Weights of a small transformer language model: 20 layers, normalized queries and keys.
Each number is 200 + 30 x the weight over the matrix's rms, rounded and kept within 0 to 999. Layers, rows and columns count from 0.

# layer 9 attention value, 768x768, rms 0.168, rows 392-408, columns 384-479
139,219,233,180,205,269,194,228,181,119,213,181,191,223,214,248,265,200,243,212,222,157,230,204,241,183,164,255,191,152,221,206,193,210,132,227,175,256,209,235,180,196,139,212,247,187,164,210,168,179,211,150,199,238,203,198,192,157,236,203,235,243,179,144,190,207,203,201,167,196,191,231,201,188,206,207,213,188,250,206,205,187,210,214,174,194,211,181,238,193,223,162,177,164,221,223
197,195,232,206,171,177,239,171,198,227,226,185,195,122,231,191,175,214,160,204,183,197,210,237,178,207,207,234,207,169,162,192,211,198,239,145,226,167,218,208,204,197,215,203,175,192,186,219,223,174,218,250,191,203,214,179,201,234,195,215,225,242,242,222,190,199,201,141,210,110,167,232,228,162,169,202,179,235,201,170,264,243,174,196,235,211,211,188,216,213,204,182,205,184,178,223
167,188,188,195,229,206,185,183,225,206,162,181,127,177,236,171,135,126,139,172,223,183,205,183,231,256,171,155,133,225,231,242,151,134,183,214,248,255,197,204,162,199,236,210,208,175,195,172,184,186,152,188,221,205,185,175,233,200,205,244,148,243,268,216,182,155,191,213,236,250,195,237,173,210,211,214,186,222,241,249,195,251,233,141,150,202,183,198,175,198,197,193,184,205,145,239
180,165,222,168,122,156,190,227,201,237,288,198,230,177,209,216,219,223,175,186,196,187,182,215,189,175,211,191,147,153,199,207,242,204,223,192,196,216,160,205,142,246,172,186,220,210,197,223,220,178,195,204,213,249,194,187,202,221,159,190,229,169,239,163,217,167,288,182,185,198,208,142,208,166,223,189,161,225,189,234,212,241,174,207,169,182,180,242,180,146,196,197,166,181,163,196
201,204,239,200,220,151,231,161,218,218,225,219,184,221,181,158,242,181,179,163,164,182,195,183,146,228,135,176,165,212,175,175,154,218,212,135,242,271,174,180,221,200,242,185,249,202,260,198,195,177,210,237,202,189,201,96,213,212,207,226,215,208,189,271,217,218,208,109,229,210,226,153,147,192,188,180,166,243,202,204,259,230,219,176,227,226,184,216,210,231,162,188,210,219,230,210
235,175,152,189,236,276,249,197,166,243,209,132,216,199,266,223,171,197,207,187,114,150,139,235,189,216,229,138,204,203,229,220,206,171,186,257,177,229,176,197,221,229,207,207,204,128,223,235,180,196,187,203,209,287,176,264,115,184,226,177,222,221,181,176,205,186,227,149,237,198,196,239,173,194,124,197,183,178,207,176,219,266,218,229,165,213,203,199,167,206,201,183,214,202,213,170
190,220,163,205,145,195,235,211,182,245,217,189,155,212,204,147,264,208,160,188,192,169,219,216,205,234,217,154,212,151,221,152,179,189,192,157,255,167,224,206,149,179,149,189,114,215,114,185,210,159,183,158,206,154,215,133,196,230,188,230,205,180,211,192,220,194,221,202,166,195,226,223,185,209,151,237,233,234,187,177,237,174,158,159,184,199,232,152,210,191,192,186,191,238,177,209
221,216,210,253,202,165,196,242,149,138,178,157,216,187,189,214,171,224,238,246,261,204,195,186,214,159,234,183,255,199,196,223,201,240,237,201,206,153,243,183,206,172,202,238,162,188,205,215,238,185,179,202,176,206,205,167,208,209,150,225,232,209,192,196,201,222,192,222,173,187,227,185,186,138,229,237,178,265,236,207,223,227,215,254,181,233,136,251,181,242,215,219,185,208,185,221
178,191,175,190,184,199,240,211,159,209,235,165,258,140,191,210,155,256,289,231,201,214,180,238,213,151,180,203,232,205,217,200,190,192,238,178,208,213,223,238,193,236,197,272,198,202,162,192,180,213,115,210,202,206,259,235,204,205,183,191,191,202,211,250,197,176,247,217,182,218,229,213,198,162,190,222,239,174,259,122,189,141,220,186,254,241,176,197,192,169,131,206,204,238,200,219
186,161,228,200,171,139,205,209,150,240,200,186,245,190,193,236,215,269,211,213,197,107,180,172,197,164,204,210,231,297,208,170,228,119,137,163,240,220,188,205,183,197,226,194,260,154,192,218,193,170,231,217,151,210,195,169,190,189,202,202,196,204,239,172,133,218,185,217,244,150,241,214,193,152,211,204,270,285,179,231,237,184,216,210,198,178,196,186,187,247,224,213,144,238,181,211
267,162,174,216,241,225,234,143,264,198,176,235,207,198,190,223,192,234,182,211,233,261,168,232,197,197,246,207,185,206,230,162,248,209,233,143,222,247,155,231,220,218,186,205,173,185,147,151,178,200,212,177,233,191,219,174,238,148,187,202,142,210,241,224,218,202,231,202,238,190,242,214,209,198,220,221,184,181,183,231,180,277,221,240,226,199,194,182,202,221,209,182,177,241,209,198
223,225,196,230,160,164,180,218,170,179,251,216,197,206,186,202,204,232,215,167,228,222,179,164,220,203,180,229,225,202,240,167,190,168,218,164,183,150,174,191,191,170,183,194,221,196,216,217,215,172,148,150,219,186,211,243,154,222,234,224,200,230,176,218,177,242,270,206,175,210,183,198,170,153,174,165,247,204,196,214,202,178,208,211,199,216,172,167,168,183,175,210,187,201,173,245
206,220,174,223,187,164,210,201,249,146,226,220,204,185,240,162,206,227,206,162,163,223,247,164,195,260,177,247,206,206,192,149,173,148,162,232,202,185,211,176,223,260,183,204,182,176,185,169,197,209,247,228,167,256,149,161,229,155,144,235,236,217,225,222,208,195,172,228,166,218,221,214,211,196,247,168,262,160,245,227,247,266,200,233,196,253,208,230,232,188,230,210,165,219,205,240
216,220,191,205,214,134,203,189,182,163,187,206,166,208,225,231,213,175,241,215,238,237,235,231,172,202,164,209,162,207,185,264,248,198,217,196,188,231,192,168,221,228,172,196,261,194,205,176,235,198,158,256,247,204,246,224,217,217,220,174,188,193,203,148,195,198,223,182,200,201,211,184,162,258,171,199,190,190,180,210,160,192,202,168,179,193,218,243,203,195,125,194,189,213,181,194
167,182,219,154,153,192,171,189,198,163,200,206,233,243,281,173,190,193,180,235,219,252,213,197,184,279,231,245,193,169,212,183,205,195,176,231,200,267,208,197,176,180,191,183,215,227,188,213,199,243,168,201,200,201,254,182,228,233,179,214,206,251,183,136,214,191,209,192,187,218,197,220,133,224,195,192,214,201,188,148,239,209,158,172,240,226,150,166,165,216,197,200,178,183,211,170
252,185,221,253,196,217,214,210,195,194,183,203,217,171,220,212,199,137,232,241,265,169,230,233,155,212,192,207,194,204,159,192,233,155,244,120,219,144,169,238,202,185,250,177,222,148,193,191,224,287,210,217,158,159,221,207,204,165,225,183,165,185,204,216,193,216,228,182,254,117,205,169,188,216,218,141,247,173,151,275,151,247,238,200,149,258,90,174,200,203,261,200,201,217,154,223
177,172,228,236,181,200,187,200,221,161,224,222,179,176,150,193,179,158,185,216,220,147,206,178,180,202,193,192,210,252,175,215,226,220,183,269,164,156,173,185,193,220,174,157,216,202,208,262,200,153,221,193,112,202,183,203,163,184,197,218,144,207,245,200,230,156,178,204,139,191,191,205,194,241,197,180,137,193,172,193,190,191,191,223,236,211,148,185,197,196,180,178,204,149,255,189
# layer 9 attention output (transposed), 768x768, rms 0.162, rows 392-408, columns 384-479
170,168,233,171,253,204,210,212,183,220,186,200,209,221,190,259,167,260,203,190,170,216,256,165,216,200,232,222,191,182,220,193,192,192,115,173,168,161,176,217,165,194,229,188,181,250,167,188,200,195,198,186,178,216,194,192,223,223,200,179,172,194,195,278,179,222,218,240,199,192,229,231,191,196,198,208,179,200,208,182,166,209,204,190,224,183,220,184,203,157,173,209,216,207,163,220
251,209,221,228,243,184,145,198,199,182,214,214,202,188,184,249,215,234,242,219,266,188,245,205,175,173,181,216,217,234,207,302,198,214,215,252,182,171,171,262,173,220,229,251,214,187,175,223,233,217,238,224,170,176,138,191,186,158,219,182,245,161,228,166,245,209,191,208,193,195,249,205,195,214,202,218,216,209,214,133,179,183,209,170,248,149,208,215,223,187,239,232,228,175,151,195
201,185,185,196,263,172,158,186,199,206,228,173,163,188,180,236,232,162,236,173,183,179,213,149,213,155,210,167,182,178,150,154,192,167,206,218,213,170,270,174,176,217,185,207,247,206,183,234,187,198,188,192,174,154,174,197,210,194,189,167,228,219,234,190,239,172,249,233,162,214,187,169,174,249,223,203,225,172,138,257,197,238,185,246,129,148,154,174,167,193,170,218,169,200,221,146
148,230,212,170,216,183,203,235,183,168,205,201,221,186,174,262,175,188,164,194,147,193,194,194,244,213,212,210,174,239,203,240,220,189,254,197,159,207,192,219,146,258,147,233,199,178,187,222,224,152,235,194,163,204,215,210,219,167,184,203,215,208,206,163,215,222,207,183,175,189,172,186,160,233,183,159,226,204,238,195,211,235,138,216,192,272,206,223,214,231,192,230,194,211,221,209
138,205,191,224,218,236,211,192,207,160,172,207,229,190,222,190,182,210,171,154,197,207,198,193,206,168,191,193,210,175,214,183,209,201,179,210,253,184,231,168,170,195,168,258,210,230,191,218,242,177,196,203,165,136,191,237,246,221,187,175,147,215,223,205,182,165,176,205,237,203,225,162,193,212,204,249,257,197,169,234,194,185,226,232,250,218,212,220,186,186,152,210,197,201,220,248
215,217,151,175,209,189,230,194,223,215,240,140,181,229,199,103,232,230,169,219,213,188,194,228,194,207,193,211,128,184,187,191,217,198,140,213,240,208,215,243,210,190,224,169,186,199,199,222,175,266,175,204,191,227,211,244,222,188,184,163,200,140,173,252,196,209,242,244,186,215,166,196,236,268,194,201,181,212,209,220,196,168,218,219,215,169,239,227,148,198,170,169,208,207,235,228
200,190,194,229,246,208,194,199,198,199,160,223,182,190,202,196,233,203,200,204,240,235,156,144,185,185,213,188,209,245,165,173,187,205,116,173,232,188,205,217,228,174,214,215,230,197,182,152,219,201,265,188,214,197,153,236,198,160,201,148,193,224,201,204,171,192,171,236,195,259,172,191,253,182,182,137,266,153,143,212,176,177,208,186,199,213,223,190,198,214,176,215,163,216,164,183
245,193,233,196,221,239,200,242,184,194,221,165,183,195,183,192,226,225,133,213,190,209,255,213,145,210,173,208,202,192,190,228,178,240,196,146,203,217,200,199,170,217,131,190,132,165,209,163,200,199,186,217,208,166,202,210,187,188,257,214,210,223,176,218,203,225,168,173,245,237,203,203,192,185,222,221,165,233,209,246,218,158,233,183,226,173,173,267,195,237,127,164,202,192,217,214
196,140,219,209,219,193,212,196,217,174,227,234,192,267,163,235,150,196,220,208,191,209,211,259,216,185,256,161,219,186,175,150,219,167,195,195,192,265,242,179,190,141,209,137,195,189,164,216,174,201,163,224,202,149,196,192,130,200,180,175,188,185,226,236,128,221,162,140,203,197,239,193,221,201,165,196,220,237,222,173,197,207,204,183,206,220,193,245,165,205,135,190,243,153,183,206
227,230,185,161,187,212,193,263,197,202,190,186,234,212,236,229,189,150,226,208,214,141,197,177,231,218,147,161,213,198,164,178,214,220,217,204,249,194,195,157,207,181,184,149,196,235,160,230,184,175,190,183,184,180,240,200,210,277,243,178,221,185,158,183,148,208,211,173,275,216,179,237,249,175,133,245,227,152,211,247,198,266,158,143,219,237,174,209,272,197,186,228,153,219,201,230
207,235,224,246,219,248,177,225,238,165,205,215,195,175,214,218,196,185,173,200,228,282,203,209,137,228,162,220,217,203,233,234,193,250,191,251,185,230,182,179,157,235,196,199,232,229,242,213,214,212,228,145,167,155,225,178,183,227,162,165,213,223,174,192,160,207,161,212,166,166,235,204,182,194,168,173,173,206,165,197,227,160,197,174,195,231,220,239,179,204,152,206,205,237,213,204
245,209,222,249,220,205,211,152,181,185,226,230,204,212,132,209,201,184,232,252,254,169,203,191,283,201,185,247,207,177,210,201,202,193,174,174,220,201,209,223,192,177,192,130,160,176,181,145,201,222,254,243,219,145,173,270,175,218,173,225,204,137,175,227,164,205,200,214,194,167,155,212,130,165,217,136,215,175,212,185,171,180,237,150,185,225,205,211,225,255,186,222,188,208,208,193
199,193,222,164,187,196,232,249,182,230,193,206,214,241,152,195,216,212,156,191,203,284,145,201,163,190,208,176,197,196,168,202,205,192,211,222,214,173,198,215,154,134,182,191,135,172,196,237,158,247,272,186,194,191,226,200,170,201,195,215,211,185,177,147,179,233,207,177,213,227,207,169,269,193,241,235,195,216,153,209,267,230,148,191,234,219,203,227,196,185,211,179,172,210,196,197
157,210,157,195,262,216,173,162,114,161,218,224,192,153,220,215,171,171,198,171,213,203,222,228,187,156,199,178,269,167,207,214,157,213,205,182,181,220,181,145,235,209,238,241,217,192,182,229,199,192,176,170,235,239,180,215,201,274,172,210,204,237,225,186,185,221,225,173,194,176,218,213,152,215,174,255,168,178,190,240,253,173,179,194,176,181,245,154,200,260,188,222,178,153,174,220
178,217,241,159,219,201,206,255,210,202,231,180,183,163,179,197,160,187,223,222,224,207,161,169,221,196,207,199,200,222,156,148,208,233,223,212,177,192,211,209,196,169,163,243,211,186,190,213,211,178,246,208,158,146,181,222,196,177,200,192,229,223,168,212,215,179,214,237,229,235,248,186,233,189,245,183,200,210,183,165,235,193,175,240,221,210,216,147,217,204,216,225,194,230,181,201
230,207,168,209,228,183,159,198,232,180,181,214,241,216,187,188,200,165,196,193,214,211,247,223,217,213,147,245,187,163,217,210,185,193,183,208,208,194,238,204,179,158,226,154,202,186,214,202,206,184,195,160,217,212,197,159,227,133,187,167,209,188,214,168,209,185,218,226,201,211,212,197,221,194,184,220,172,183,207,177,199,239,191,219,199,260,185,201,163,212,194,218,208,201,244,176
194,182,190,261,206,234,226,211,209,231,224,239,148,212,163,141,170,239,154,152,220,178,233,215,164,142,207,227,222,233,226,183,198,226,220,260,160,192,188,174,196,181,224,220,218,199,206,162,191,233,236,216,154,256,212,178,206,183,243,206,169,213,172,171,201,235,180,185,255,232,191,158,226,181,205,211,173,150,170,215,157,167,200,235,179,214,152,229,156,199,213,219,200,248,211,209